config = dict(
    intermediate_size=576,
    hidden_act='gelu',
    norm_place='post',
    norm_eps=1e-05,
    attn_scale=0.125,
    parallel_block=False,
    learning_rate=0.00349,
    beta1=0.95,
    weight_decay=0.062,
    lr_head=0.00861,
    max_seq_len=512,
)
Each number is 128 + 24 x the weight over its row's rms, rounded and kept within 0 to 255. Layers, rows and columns count from 0. The size above them is the row's rms in percent of the matrix's.

# layer 8 attention value, 128x160, rms 0.0552, rows 102-123, columns 0-159
size [103 111 104 114 104 109 105 101 100 103 123 101 100 114 110 101 112 106 114 105 104 108]
[[116 154 133 117 142 156 162 143 119 134 127 110 150 130 124 123 188  92 119 143 119 122  82 140 108 112  94 126 109 117 147 105 114 112 135 119 144  96  82 159 101 149 111 122 108 107 127 143 116 130 110 124 123  73 119  86 107 141  78 135  95 145  88 157 141 143 130 129 145 116 151 114 125 101 100 136  83  77 134 186 124 132 100 139 129 112 119 120 143 133 145 103 131 139 122 155 139 152 139  99 142  90 122 119 123  90  86 159 163 177 113 137 115 131 115  76 135 165 171 167 142 130 130 116 152 113 121 152  89 147 141 135 136  94 132 141 127 180 149 154 130 162 118 114 169 122 147 115 119 169  90 113 162 153 130 144 154 106  88 177]
 [116 130 104  72 152 166 101 147 101 169 119 148 120 156 105 121 142  99  96 140 103 120 151  96 145 144 137 145 145 157  92 137 143 128 124 133 136 123  80 112 141 200 125 131 147 120  89 132 124 164 148 120 123 108 104 103 116 146 161 141 158 136 172 163 125 138 120 130 126 117 106 115 153 147 157 105 180 158 133 120 136 139  99 133 109 152 143 146 140 136  93 128 135 114 149  90 137 146 104  92 151 151 117 158 141 107  88 138 163 120 116 152 153 138 105 133 111  93 162 132 166 157 171  75 142 123 128 139 131  45 148  87 136 101 128  98 120 121 119 123 167 133 117  99 115 133 134 125 100 142 113 168 119 115 138 147  79 103 146 120]
 [141 161  50 132 136 117 136 112 156 158 128 133 136 152 125 142 126  60 119 180 124 130 127 123 109 145  97  61  89 111 163 132 109 134 119 151 171 134 117 165 136  64 113 164  94  99 138 124 131 150  98 104 126 110 101 101 131 135  93 133 104 150 118 109  96 111 136 124 134 102 127 123  98 119 107  85 140 130 144 125 140 130 116 162 146 129 143 133 136 121 124 113 149 127 152 154  97 157 165 160 135 125 121 135  93 103 118  90 115 104 134 116  98 138 133 150 110 157 121  88 139 142  80 154 142  95 165 131 111 141 169 124 158 158 163 162 135 109 136 135 139 125 124 137 152 124 177 127 144  96  96  99 114 153 123 153 166 101 104 112]
 [118 107  94 128 110 190 140 148 133 139 150 145  84 136 110 147 142 114 141 139 141 101 134 123 149  63 160 118 130 147  97 156 117  86 147 146 144 120 129 132 122 192 178 185 130 136 117 140 176 137 134 111 117 106 126 157 118 116  96 115 143 143 130 136 145 168 137 148 125  95  73 114  93 123 134 125 122 128 105 102  97 171 162 103 120 135  68  91 142 145 142 137 124 154 147 127 126 105 134 142 133 147  71  89 151 130 162 121 120 135 141 104 134 138 160 120  96 159 121 177 125 102  78 138 148 123  90 131 127 148 136 147 124 151 129 121 109 132  99 128  95 134 117 108  85 109 130 120 133 120 111 104 137  85 173 112 103 149 146 117]
 [152 112  95 142  80 113 132 110 157 152 140 172 133 137 140 144 131 115 164  85 154 112  83 129 128 117 118 172 156 123 125 122 175 111 139 147 132 123 130 113 136 142 181 143 133 134 143 155 148 120  95 127 137  86 139 154 113 109 109 129 183 173 110  86  98 110 128 141 167 118 122 160 128 145 129 123  83 130 138 129 140 161 132 130 153 138  92 120 132 121 120  62  89 124 134 144 117 121 141 143  91 189 139 150  81  93 139 130 174 157 137 110 119 139 147 101 105 107 118  93 134 111 143 116 110 108 132 100 131  96 185 103 138 125  95 157 129 125  85  86 164 137 108 134 132 118 124 129 152 171 132 121 108 142 146  88 155 125 121 148]
 [115 109  83 159 129 117 117 125 134 110 122 150 120 136 153 112 165 134 102 131  85 109 158 151 137  91 152 139 115 140 111 128 156 115 127 129 132 163 114 142 110 195 132 188 117 142  79 108  97 141  86 108 145 133 116 115 170 116 130 171  97 159 135 119 125 122 140 135 139  81 130  96 147 153 155 171 139 133 137  86 119 154 154 135 145 148 117 169 162 140 145 166 121 144 177  92 127 102 154 123 103 154 141  78  97 120 135 117 108 101 163 119 114 184 117  93 133 121 103 108 130 127 100 159 106 142  83 121 128 121 134 153 135 140 109 121 118 124 121 153 103 117 131 100 106 187 137 115  92 155 113 109 131 138 176 136 113 142  94 133]
 [115 126 109 133 159 100 103 141 123 138 138 141 116 161 124 120 130 142 102 131 131 131 143 141 143 113 131 113 112 114 143 125 131  94 140 131 117  97 167 136  86 146 112 134 128 147  93 124 117 125 106 147 146 156 116 116 113  73 156  91 131 145 135  99 116 108 133 187 106 144  62 129 158 104 127 183 168 116 116 156 123 139 139 104 100 129 129 141 121 134 137 143 100 143 105 131 149 164 136 115 147  69 156 130 103 166 163 165 149 128 140  85 189 102  87 156 158 139 121 110 143 115 127  93 116  91 139 160 119  92  91 107 129 135 123 135 153 123 138  93 124 173 159 139 105 128 129 176  99 121 143  80 121 149 136 167 136 148 182  93]
 [112  88  95 146 140 122 132 141 143 119 122 110 123 122 112 133 143  78 155 119 168 152 137 122 131 133 144 116 100 132 116 112 143 116 118 141 127 189 129  97 141 135 132 113 145 117 157  80 152 125  95  94 113 141 172 123 133 140 136 118 106  90 138 100 124 121  82 142 113 131 131 141 116  49 123 106 153 124 168 109 124  96 168 103 148 122 164 105 109 138  95  90 163 165 199 102 129 104  94 108 187 107 142 125 137 165 173  95 147 144 133 139 114 153 106 116 154 128  89 141 161 122 166 112 129 126  71 132 142 127 139 131 151 143 127 151  87 108  96 144 147 114  93 117 105 153 106 124 149 133 143 146 135 136 114 142 133 129 155 100]
 [110 132  92 116 143 120 144 110 119 143 146 139 111 113 194 142 122  94 151 133 112 128 105  83 125 112 136 141 131 180 132 110 109  99  99 137 127 123  90 136 129 120 149 120 130 109 108 174  94 135 157 162 105 144 110  97  71  86  88 105 112 134 143 147 153 104 120 124 142 141 122  91 168 130 177 182  95 110  98 165 149 123 146 101 102  85 134 157 122 144 115 158 102 114 147 157 128 131 149 140  71 126 142 137 128 116 117 149 114 180 146 102 146  83 155 196 102 137 131 140 109 124 132 123  95 167 100 143 148 143 152 166 132 118  96 111 121 136 139  88  95 128 100  94 139 150 138 119 124 102 138 143 132 127 161 133 132 115 131 123]
 [146 112 134 142 150 108 132 112 127 136 135 143 106 150  83 171 133 149  80  96 114 145 142 132 136 145 123 127 189 162 155  93 129 160 101 150 107 163 130 144 119  98 120 129 163 102 152 116 133 120 100 187 135 152  89 118 127 141 160 134 163  89 166 114 131 139 134 142 183 128 147 118 153 131 117 120  92 116 131 140 139 155 151  81  73 102 151  97 164 110  74 141 137 141  93 136 129  87 140 131 174 100 124 108 147 155 195 128 110  86 154  87 153 147 144 153  97 106 135  80 103 142 129 121 120 129 120 141 169 113 103 137 131 118  83 134 114 130 124 139 128 132 117 138 119 141 143 135 117 119 134 119 112 138 112 167 102 109 100 126]
 [124 125  87  98 131 106 110 132  78 143 157 147  97 129 137 115 185 120 105 109 122 175 139 147 116 152 139 119 126 124 146 102 188 133 148  99 156  86 116  88 126 167  98  94 138 159 119  88 107  98 146  95 126 141 148  98 117 118 149 145 118 118 130 152 119 107  96 106 142 167 123 169 104 145 110 123 159 146  58 131  86 117 123 125 149 118 127 170  91 144 129 119  91 121  97  98 165 130 127 153 137 168 165 157 140 129 134 143  99 151 133 104 130 142 157 134 118 179 169 134 174  96 157 118 110 106 136 139 110 103 163 150 135 130  93 123 129  94 114 132  78 142 132 132 126 140 116 127 120  98 154 136 113 155 116 126 128 153 136 106]
 [103 104 127  89 141 186 107 159 113 149 161 127 113 102 127 127  93 116 122 148 111 102 107 113 111 115 145 175 143 147 129 144 142 130 133 131 108  99  98 126 146 112 144 112 118 101 122 171 157 119 143 134 159 108 150 129 134 134  76 114 137 154 148 150 167 147 122 129 115 110 116  97  87 168 101 141 116 117 125 112 145 121 115 122 137 161 122 128 167 142 104 185  96 141 130 101 142 134 111 131 111 144 110 108 129 151 135 128 153 162 143  93 138 133  54 149  78 137 112 161 107 128 188 129  94 128 114  99 154 144 160 127 134 148 107 142 109 159  98 120 166 110 114  95 160 165 133  95 122 153 112 136 170  90 153 168  84 162 127 123]
 [133  93  94 123 163 103 138 131 161 154  95 142 157 133 133 128 152 100 133 148 135 120 129  51 131 138 146 100 118  91 133 139 137  91  94 108 119 100 161 156  52 119 120 116 105  60  87 176 141 112 123 136 121 148 144 112 146 135 138 125 109 111 114  77 125 100 137 112 135  79 135 125 123 109 127 122 149 134 121 152 123 108 104 178 112 118 128 147 100 121 134 143 109 110 124 145 116 121 151 137 149  90 129 148 124 122 127 121 136  83 139 134  95 128  99 171 124 144 123 146 107 143 149 170  95 129 146  90 129 154 133 147 143 132 159 127 104 129 136 118 128 119 157 172 153 121 148 190 118 162 120 148 142  93 182 154 107 166 140 124]
 [127 153 124 116 129  88 150 102 131 134 130 110 131 124 131 120 113 131 142 120 138 127 118 143 132 127 104 140 117  88 144 135 146 148 113  92 153  75 154 189 162 123  65 132 101 154 120  97 134 143  84 108 102 110 102 157  83 112 109 108 100 146 139 190 130 105 138  93 136 138 135 110  98 143 130 134 138 122 145 110 106 131 133 174 157 178 105 125  96 124 160 122 136 136 119 161  86 159 141 123 103 137 117 105 122 112 105 162 138 135 162 150 142  95 131 135 147 154  89 131 138 112  65 121 115 126 143 136 125 118 131 153 145 156 148 144 127 188 148 140  76 126 151 110 160 128 103 141 131 120 133  82 161  82 158 125 160 139 152 175]
 [103  99 128 153 125 126 123 137 126 111 143 111 142 135 149 118 142  99 180 101 119 149  72  88 103  98 162 157 107  97 141 133  96 120 172 114 124 168 125  83 111 132 112 142 110  97 149 175 108 158 108 112  94  83 156 132 129 137 139 122 101 126 106 161 108 107  97 123 120 187 117 148 149 106 144  61 135 116 139 144 119  91 106 114 137 156 127 130 107 175 130 104 123 126 109 108 125 157 132 140 104 164 118 127 171 153  95 149 110 115 169 167 100 173 109 106 151 113 115 172 111 138 126 142  89 121 153 142 150 138  90 145 132  93 116 141 132 132 147 115 123 123 131  85 116 139 107 148 174 129 117 109 136 111 104  86 127 146 132 161]
 [ 95 131 143 137 118 166  97 165 126 169 138 164  97 133 126 113  88 128 160 124 134 134 151 121 109 136 158 177 132 128 129  91 122  98 133  89 141 130 155 154 119 103 141 136 156 130 133 129 174 113 124 146 127 141 208 129 111 132 123 100 135  79 117 147 147 113  96 145  96 187  98  92 116 112 109 132 158 138 123 139 113 158 178 148 171 104 125 148 107 119 153 119 110 128 166 138 119 129 142 129 146 108  96 142 126 132 137 171 152  89 137 135 111 107 104 206 135 166 138 159  92 109 140 111 105 167 149 111 133 122 110 115 124  98 102 106  99 120 127 145 136 112 108 165 106 110 120 148 123 114 143 157 126 131 107 170 107 160 163 117]
 [117  87  75 157 137 107 136 149 119 121 132 145 148 107 115 141 132 124 125 185 149 159 133 115 103 105 106 136  94 159 128 134  55 181 165 145 126 113 137 151 118 154  84 138  97 161 109 145 111 143 148  91 172  99 137 125 167 135 167 127 120 146 143 170 141 166 110 145 109  98  96 119 145 127 130 125 110 143 150 140  93 143 143 142 106 164 145  96 207 114 126 111 135 140 106 136  74 127 144 151 145 155 111 113 140 128 133 127 102 116 149 104 145 163 109 127  89 123  94  95 123 145 143 156 129 127  94  94 115 135 153 135 141 157 164 119 158 104 145 168 173 112 147 111 107 138 137 125 145 115 147 116 118 139  92 116 136 127 112 154]
 [110 139 143 130 132 100 158 151 105 164 124 119 122 124 141 147 134 131 121 136 164 125 147 136 139 118 128 101 125 137 114  84 136 111 132 140 119 130  77 113 115 113 119 105 102 112 124 111 137 164 156 124 136 115  71 125 126  98 151 144 133  84 109 144  75 110 137 100 133 138 162 107 116 123 140 154  99 131  82 106 166 117 117 106 173 172 152 126 162 138 126 125 133 125  81 124 126 145 108 150 132 117 144 141  72 157 154 152 173 131 146 112 109 108 136 150  80 100 110 110 114 121 147 149 151 147  80 163 146  96 166 144 149 122 116 164 120 151  78 164  98 173  91 147 142 145 142 166 119 143 134 198 129 154 117 106 117 162 164 104]
 [ 72  92  68  95 119 111 173 107 135 106  89 140 120 105 141 162 158 134 146 140 144 159  89 159 117 126 104 134 147 172 122 131 105 128 139 139 126 107  85 156 118 140 172 124 132 109 111 140 160 136 171 119 109 128 144 157 140 101  84 121 101 117  82 146 123 138 105 123  94 151 106 149 183 143 170 128 151 112 138 156  99 128 140 108 116  97 112 146  91  91 152 150 135 141 129 159 116 142 138 147 158 144 151 138 159 114  96 159 140 130 129 139 108 141 106 120 119 112 139 131 156 156 154 154 141  98 156 114 162 102 135  76 120 119 149 104  99 128 101 156 124 144 109  96 192 130 120 143  80 118 159 116 125  91 109 126 137 112 133 144]
 [144  97 141 123 150 110 114 162 121 127 120 134 165 130 103 132 132 131 178  81  97 116 118 165 158 104 147 147 158 143 157 113 107  99 126 148 142 127 114 131 142 129 125 135 127  89 135  98 108 141 136 120 119 116  93 130 123  81 108 138 122  97 126 170 106 159 130 114 162 167  91 143 103 140 132 129 121 139  78 153 146 138 144 118 129 144 159 123 115 126  91 154 168 155 123 191 103 157 141  91  97 133 118  59 138 153 166 117 147 173  89 119 151 110 159 105 128 157 134 137 100 109  63 118 129 181 149 125 104 113 119 128 137  96 104 145 104 168 138 148 120 146 138  90 116  91 144 162 149  98 136 142 112 116 153 106 137 118 146 150]
 [107 142 109 119 146  97 155 138 116 142 125 137 124 109 153 164 137  89  94 173 158 165 132 116 122 138 132  95 158 114 151 156 142 138 157 117 122  79 105 165 121 129 111 130 137 140 149 109 149  66 120 155 130  85 150 133 127 131 151 133 114  84  91 176 150  87 118  62 104  98 122 123  90 120 131 100 142 140 147 144 116 162 136 152 151 125 134 148 125 147 123 102  99 118 124 111 115 111 139  82 124 120  97 103 165 129 123 134 146 119 149 172  98 111  80 164 118 120 119 172 151 103  99 104 142 147  86 174 152 142 105 159 184 136 131 113 112 139  85 140 104 102 135 142 159 111 122 107 134  92 137 149 114 112 132 137  91 130 135 107]
 [105 116 144 113 127 154 131 101 142 120 113 126 167 115  83 110  77 150  81 122 123 139 126 150 161 133  84 136 112  93 117 110 101 134 130 122 117 107 108 165 135 115 135 159 108  78 166 132 121 148 137 158  83 179 131 165 159 168 101  59 112 134 138  81 110 146 124 150 120 106 102 131 156 116 120 158  93 114 169 146 109 120 100  81 131 123 150 100 110 141 107 165 120 103 138 144 133 115 132 148 124 114 155 146 148 157 155 112 151 140 145 139 135 127  93 126 115 142  83 142 163 122 137 172 153  97 156 107 159 115 143 112 125 137 107 112 158 155 166 157 101 146 164 104 160 129  93 104 103 106 135 114 130  99 108 138 127  91 133 118]]
# layer 8 attention output (transposed), 128x160, rms 0.0511, rows 102-122, columns 0-159
size [104 114 110 120 102 118 101 108 103 110 125 109 107 114 125 103 117 113 115 109 108]
[[101 158 115 137 139  76 123 110 138 134 114 189 122 124 128  84 131  75 154 130 134 146  83 122 136 162 134 130 128 141 119 113 163 173 165 148 155 139 104  84 129 114 171  99 149 116 136 124 123 112 156 101 121 120 118  93 144 106 126 126 135 112 114 117 142 110 117 121  76 135 147 145 119 119 124 136 115 143 118 102 152 141 102 111 119 111 100 111 143 131 141 112 135 135 112 117 158 135  96 111 126 144 140 105 150 131 103 175 185 112 111 106 118 153 247  96 125 115 131 142 136 147 107 114 116 118 106  90 144 126 110 133 120 193 125 112 162 138  99 162 100 127 151 127 130 134 154 146 119 152 106 106 146 135 167 116 116 162 158 112]
 [126 112 119  97  91  91 153 169 180 151 162 139 121 107 119 107  76 147 113 103 106 143 119 149 137 173 130 122 127 146 109 146 127 131 104 115 137 148 131 122 165 112 123 141 159 117 185 140 140 131 108 168 150 117 150 154 120 125 131  95 101 142 106 107 128 116 124 140 177 104 131 112  93 118 144 144 103  56 123 141 149 131 102 129 134 105 159 136 176 134 124 121 103 116 105 116 103 148  97 162 159 123  97 133 135 163 127 103 155 121  96 143 115 113 109 119 131 164  83 142 136 135 106 126 113 115 117 131 159 131 104 144  48 147 166 165 127  91 175 135  89 118 119 151 149 157 119 131 137 141 162 120 149 148 131 144 113 142  90  83]
 [ 97 142 121 140 126 127 133 106 114  94 149 145  99 100 118  81 114 156 129 132 119 128 139 101 115  97 160 134 114 197 123 120  92 174 147 150 115 150 124  92 104  98 138  85 105 116 172 131 115 122 114 104 108 126 138  95 113  92 138 136 131  87 166 151 111 137 130 154 140 138 108 165 145 121 176 137 128 180 158 106 110 147 140 131 128 136 148 112 118 166 121 136 166 169 133 118 189 109  87  83 121 148 139 160  91 131 141 132 147 134 101 125 155 127 129 115 170  79 139 163  93 140  85 107 124 122  82 157 118 138 115 139 128 107 100 127 129 149 114 128 130 124 106 147 149 131 126 119 120 149 139 157 159  58 131 164 121 140 156 128]
 [137 130  96 102 121 114 152 112 101 120 121 107 164 104 111 157 110 150 145 134 127 117 122 109 140  84 125 107 115  97 137 114 132 152  92 138 137 153 119 148 107 140  74  96 169 155 141 100 119 124 147 148  98 175 127 134  97 128 141 158 151 121 130  95 102 133 135 148 149  79 151 166 125 112 128 119 124 123 107 105 173 175 111 145 101 115 154 149 134 115  93 156 131  87 128 127 118 139 137  78 120 149 146 123 105 105 131 114 111  93 153 140 121 124 167 128 187 173 135  78 118 136 111 102 107 137 181 150 145 151 153 131  74 158 143 118 130  95 174 128 170 115 117 162 117 129 149 110 100 132 157 137 115 165  72 128  91 137 138 131]
 [136 128 101 137 168 119 104 116 119 127 104  96  91 128 118 113 145 106 106 126 108 189 110  95 107 132 162 146 159 113 111 142 122 142 104 162 165 150 152 181 136 167 151 124 116 107 131 141 123 112 109 121  59 165 145  91 152 181 120  95 137 125 108 139 154 127 114 114 125 118 122 112  93 171 137 121 123 149  86 120 105 158 151 172 102 143 126 102 176 137 118 135  83 116 120 152 130 108 101  91 158 125 142 144 119 142 146 108 122 111 147 163 160 159  69 109 164 114 144  93  90 137  82 103 134 130 100 130 160 145 108 112 153 143 112 149 153 154 111 168  90 113 138 162 149 113 111 124 151 117 137 117 138 122 106 137 106 132 119 140]
 [118 137 103 120 110 170 131 166 102 155 110 146 116  99  92 163 143 122 124 132 121 130 110 129  71 122  96 114 137 103 145  98 108 120  86 141 134 134 132 122  91 101 107  98 174 169 210 116 122 106 110 147 119 128 178 126 143 128 151 127 180 130 131 106 156 110 163 117 166  92 100 104 137  96 154  71 107 118  87 170 186 140 154 151 118 120 127 146 113 139 119 125 143 136 143 137 125 165  94 104 124 150 138 101 157 130  72  82 122 133 120 132 126 125 149 116 128 136 140 175  75 124 128 142  75 137 144 125 134 125 139 154 101 122 132 159 123 144 153 119 145 140 131 133 115 131  97 117 116 129 161 136 174 133 119 140 140 128 125 139]
 [123 137 168  97 136 143 140  86 124 152 132 124 142 161 161 157  95 110 117 176 122 120  84 141 126 157 111 136 149 111 110  94 105 130 130 142 132 151 107 148 122 120 161 118 131 153 162 155 104  99 120 117 148 132 171 131 129 136 156 169 132 172 145 149  93 165 117  81 128 168  64  90  99 134 109 111  80 149 172 134 170 140 133 101 157 119 138 103 106 141  91 127 109 133 122 124 101 127 109 132 163 114 116 138 103 139 102 150 115 110 172 133  97 151 128 117 114 100  80 141 136  79 131 128 183 146 163 127 132 124 110 134  92 112 151 118 102 127 147 121 121  98 144 112 114 146  87  86 163 108 112 145 117 143 159 145 110 150 140 157]
 [129 131 149 124 124 130 150 147 103 140 151  76 110 101 127 129 119 151 155  72 112 131 108  93 128 153 137 104 140 111 131 127  81 132 151 139  90  91 146 105 104 172 142 145 145 153 150 139 128 113 121 142 146 133  57 173  87 167 137 138 167 160  92 113 140 143 126 148 112 131 110 117 144 144 154 121 104 142 125 150 124  95 159 107 134 143  78 134 121 157 132 168 141 113 143  95 120 112  77 124  82 115 104 113 132 122 106 154 127 144 142  73 120 132 108 125 146 170 118 128 172 111 107  97 111 102 168 108 136 177 146 109 140 162 131 173 126 128 122 116 178 108 150 115 157 128 107 160 135 102 162 123 131 112 160  87 131 120 111 144]
 [109 168 126 144 132 118  99  94 159 143 139 140 116 112 131 134 134 162 125 150 115 136 150 119  94 120 167 111 140 102 113  91 139 167  72 116 155 171  98  97 136 174 133 110  87 111 123 146 141 119 140 108 152 126 139 157 143 114 117 130 128 158 117 127  74 123 129 151  99 129 179 148  97 113  82  92 107 126 125  94 184 131 113 147 124 106 145 112 130 144 143  78 133 139 173 142 119 120 145 130 148  98 133 133 158 158 105 139 120 109 118 143 152 148 161 109 179 150 147 141 124 100 158 140 170  99 124 132 131 104 144 108 143  90 163  90 128 116 171 134 134  66 136 124 108 127 130 116 134 126 101 128 107  96 121  80 170 143  90 101]
 [124 131 130 118 151 109 145 153 151 119 161  95 152 136 132 158 172 133 122 157 117 142 135 106 124 147 136 139 146 146 124 148 121 119 132 107 142  84 150 126 106 102 110  83 173  92 105 125 152 123 114 104 144  69 154 131  75 107 127 126 137 131 119 153 119 153 109 143 110 130 136 122  80 149 133 140 107 123 163 191 172  84 150 151 148 120 141 108 118 133 115 142 148 139 149 117  64 164 131 131 114 141 153 144 178 117 122 151 100 112 121 146 101 150  77  90  86 148 123 125 142  75 142 143 183 158 112 124  85 124 147 118 178 112 164 150 140 136 142 114 130 106 114 125 121 172 102  89 122  98 111 116 137 102 136 126 132 117  99 104]
 [129 135  99 156 144  90 122 120 127 106 124 135 133 117 142  96  66 153 178 161 110 124 138 125 122 132 111 127 152  52 167 108 103 128 127 141 147 185 119 132 131 150 158 170 164 114 110 131  93 113 149 145 119 101 149 136 175 174 163 125 134 185 134 130 133 127 103 149 149 106 101 108 164 150  73 159  95  99 152 136 161 116 102 124 110 154 144 113 127 125 117 118 122 121 151 123  84  98 113 135 141 141  59 117 129 150 133 103 133 113  90 111 170 135 109 143 107  76 117  96 134 169 110 145 105 143 128 120 113 132 163 110 102 140 144 110 136  87 139 128  94 113 152 133 163 128 125 120 143 125 132 131 154 118 134 120 151 106 109 119]
 [152 136 144  91  84 107  86  96 125 132 117 141 133 117 119 143 157 145 120 128 130 158 162  96 152 118  71 112 114 117 111 127 142 163 103 124  94 140 127 105 181 143  85 169 176 144 140 144 144 137 143 142  92 140 114 144 111  60 148 138 160 137 102 132  87 116 121 133 130  89 139 138 107 109 128 109 154  84 127 132 131 164 116 151 144  72 152 118 135 121 136  94 125 109 113 148 102  89 124 119 103 137 162 139 159 139 125 132 124 133 158 170 157 106 135  86 129 134 141 132 149 131 134 126 111 131 162 129 184 105 124 159 113 176 105 151 130 113 165 151 119 114 142 149 114 119 181 156 139 154 112 105  87 111 103 124 130 114  85  96]
 [153 157 135 118 148 135 155 132 107 154 144 106 124 121 136 118 147 147 103  94 139 100 133 145 135 124 101 167 106 129 117 112 119 118 157 115 142  99 138  91 104 106 123 116 157 126 140 110  96 152 120 102 118 102 135 146  93  79  88 136 132 103 136 124  63 151 133 130 150 141 172 121 126  98 105 109 145 147 101 127 167 145 161 109 124 127 143 142 159 107  96  83  87 147 174 145 199 140 103 139 102 168 145  98  95 156 122 136 173 130  97 150 179 111 137 110 112  97 150 136 144  94 128 112 178 119 154 136 156 168 119 171 143 118  99 129 107 135 122 142 138 137 130 154 114 102 125 158 156 129 118  90 105  92 113 120 160 103  93 152]
 [104 135  69 129 115 143 113  80 156 138 119 163 111 160 139 130 138 143 119 124 181 114 160 103 150 132  96 128 132 113 137 126 112  96 142 101 119 172  94 115 129 142 179  92 104 115 110 118 135 118 140 131 122 162 143 131 185 116  99 126 147 119 119 144 117 143 123 125 134 133 113 127 181 113 123 112 121 153  92  79 133 117 154 141 128 102 145 124 107  92 112 117 138 119 140 124 201 111 124  91 149  98 170 178  91 142 144 112  87 125 158  93 114 141 147 148 133  96 135 131  92 194 116 167  85 123 135 113 143 125 123 163 101 152 135 101 133 120 103 131 156 165 114 139 122  77 142 113 116 132  95 123 149 153 131 148 134 129 136 166]
 [141 152 101 103 157 142 111 102 111 107 155 158 116 138 104 118 117 137 124 118 147  86 146 119 119 163 103 155 136 113  98 136  90 117 114 122 117  91 131 132 155 167 106 186 136 138 141 120  85 125 151 171 162 154  95 116 163 132  91 110 131  98 150  90 116 128 145 123 147 113 153 110 103 143 153 107 171 151 110 106 123 136 171  96 117 158  89  93 134 153 137 140 142 134  95 125 143 115 193 105  91 108  96 138 121 146 113 122 156 130 173  86 143 117 145 151  98 149 152 113 113 128 144 135 126  96 125 147 104 147 143 100 137 190 110 120 168  93  92 113 109 123 104 140 138 154 140 159 126 109 130 118  97 117 150 113 160 109  88 171]
 [162  86 146 126 124 142 137 116 143 107 133 107 119 113 152 148 143 124 100 113 129 120 107 137 135 108 128 165 104  99 110  88 139 125 148  95 146 128 121  91 126 167 108  93 122 106 102 159 116 161 139 156 132 149  87 133 118 136 126 157 164 144 140 120 107 133  24 113 134 164 104 113 125  94  85 120 118 168 146 136 163 173 136 117 120 106 136  97 170 109 146 132 117  99 150 135 119 145 150 190  97 166 163 126 151 126 138 116 100 146 164 149 139 127 121 159 129 107 114 100 184 130 115 139 113 163 136 140 125 138 146 135 104 151 128 140 130 108 104 158 171  80 127 118 106 126  92  70 150 133 110 126 118 120 146 139 128  99 121 106]
 [102 152 160  81  77 124 112 160 103 111 116 117 125 145 131 154  92 134 101 136 166  93 162 118 135 125 126 104 117 144 151  85 119 122 124 110 137 120 126 139 119 122 163  99 129 151 114 146 105 139 113 138 121 160 169 174 111  99 173 121 161  76 180  94  94 113 173 127 165 132 111 155  90 120 138 151 160 154 130  99 131 141 109 135 128 108 124 111  81 161 125 162 152 148 142 128 135 103 127 111 108 145 136 162 115  86 146 171 140 143 117 152  72 111  98  92 120 150 120 142  95 154 123 121 124 126 185 164 106 146  99 136 117 130 110 115 126 121 147  99  94 157 117  93 135 141 156 123 100 155 141 114 153 141 166  94 125 113 125 133]
 [147 128 113 169 174 166 157 104 141 135  86  75 153 130 138 142 149 163 142 115 136 137 135 123 192 133 131  94 138 147 163 158 101 151 105 120 156 138 135  86 138 111 167 133 108 146 118 140 113 137  97 149 100 128 164 130 112 170 132 147 124 125 138 105 121  90 133 147 120 116 115  84  76 169 103  89 116  90 146 137 137 122 151 153 130 130 135 101  97 118 178 106 121 149 174 106 129 123 128 142 134 134 127 162 122 118  74 112 104 133  85 113 137 118 121 109 190 160 136 143 146  98  92 149 152 141 108 114 148 123 124  85 131 141 109 140 134 111 185 101 140 147 116 121 149 136 128  62 144 132 133 138 124 101 110 116 126 117 117  99]
 [153 133 162 177 129 119 101 127 115 100  99 167  97 105 115 116 142 112  98 103 108 146 108 118 135 129 130 128 172 102 112 158 163 141 140 109 145 152 116 118 136 120 136  99 148 110 108 103 130 167 121 119 204 139 111 145 153 138 131 132 106  89 115  98 100 146 132 128 132 168  97 117  76  60 121 133 130 139 145 117 151 127  99 139 100 132 128 157 146 106  88 137 159 125 131 144 102  81  87 125 109 135  83 115  92 138 125  82 132 139  95 139 167 163 132 117 152 151 151 140 155 180  99 120 154  93 129 159 152 158  94 137 110 167 145 111 129 114 161 128 106 131 153 150 143 124 152 135 127 136 157 125 110 142 176  87 120 126 109 137]
 [134 136  66 146 158 118  91  94 165 153 145 129 123 149 127 146 111 153 108 136 134 132 171 127 131 157 147 116 128  69 116 182 169 112 140 119 114 121 111 112 142 177 159  55  99 126 137 124 134  98 142 161 145 121 179 100 109 127 110 122 113 148 145  91 116 148 143 130 123 142 163 125 129  83 149 132 120 127 146 116 137 166 135 149 114 147  82 154 123 132 135 139 144 124 116 116 127 103 141 122 145  97 157 177 116 125  95 132  85  70 137 121  91 133 150 164 109 153  76 104 161 169 112 131 167 131 103 120  86 101 136 122 143 140 144 129 131  98 134  92 138 123 130 114 143 115 176 114  89 103 126 155 108 130 119 134 111 130 128 130]
 [160 127  86 169 114 146 172 116 146 123 154 112 142 150 128 132 124 133 140 109 115 134 126 134 167 122 161 135 128 135 122 140  96 134 155 133 126 124 107 100  90 121 120 125 120 108 109 111 111 173 153 123 122  92 128 144 124 105 108 154 124 122  95 105  94 173 133 188 161 113 153 115 196 100 146 166 126 126 123  90 137  81 115 120 118 110 141  75 134 137 115 155 119 112 156 110 133 106 138 137 110 127 128 143 120 120 156 127 145 139 118 106 154 126 128 108 153 128 121 119 140 215 105 155  77 124 153 106 188 123  80 129 107 161 155  99 139 115 125 106 100 133 152 122 118 120  81 125 122 141  95 111 135 117 153 138 175  79 157 106]]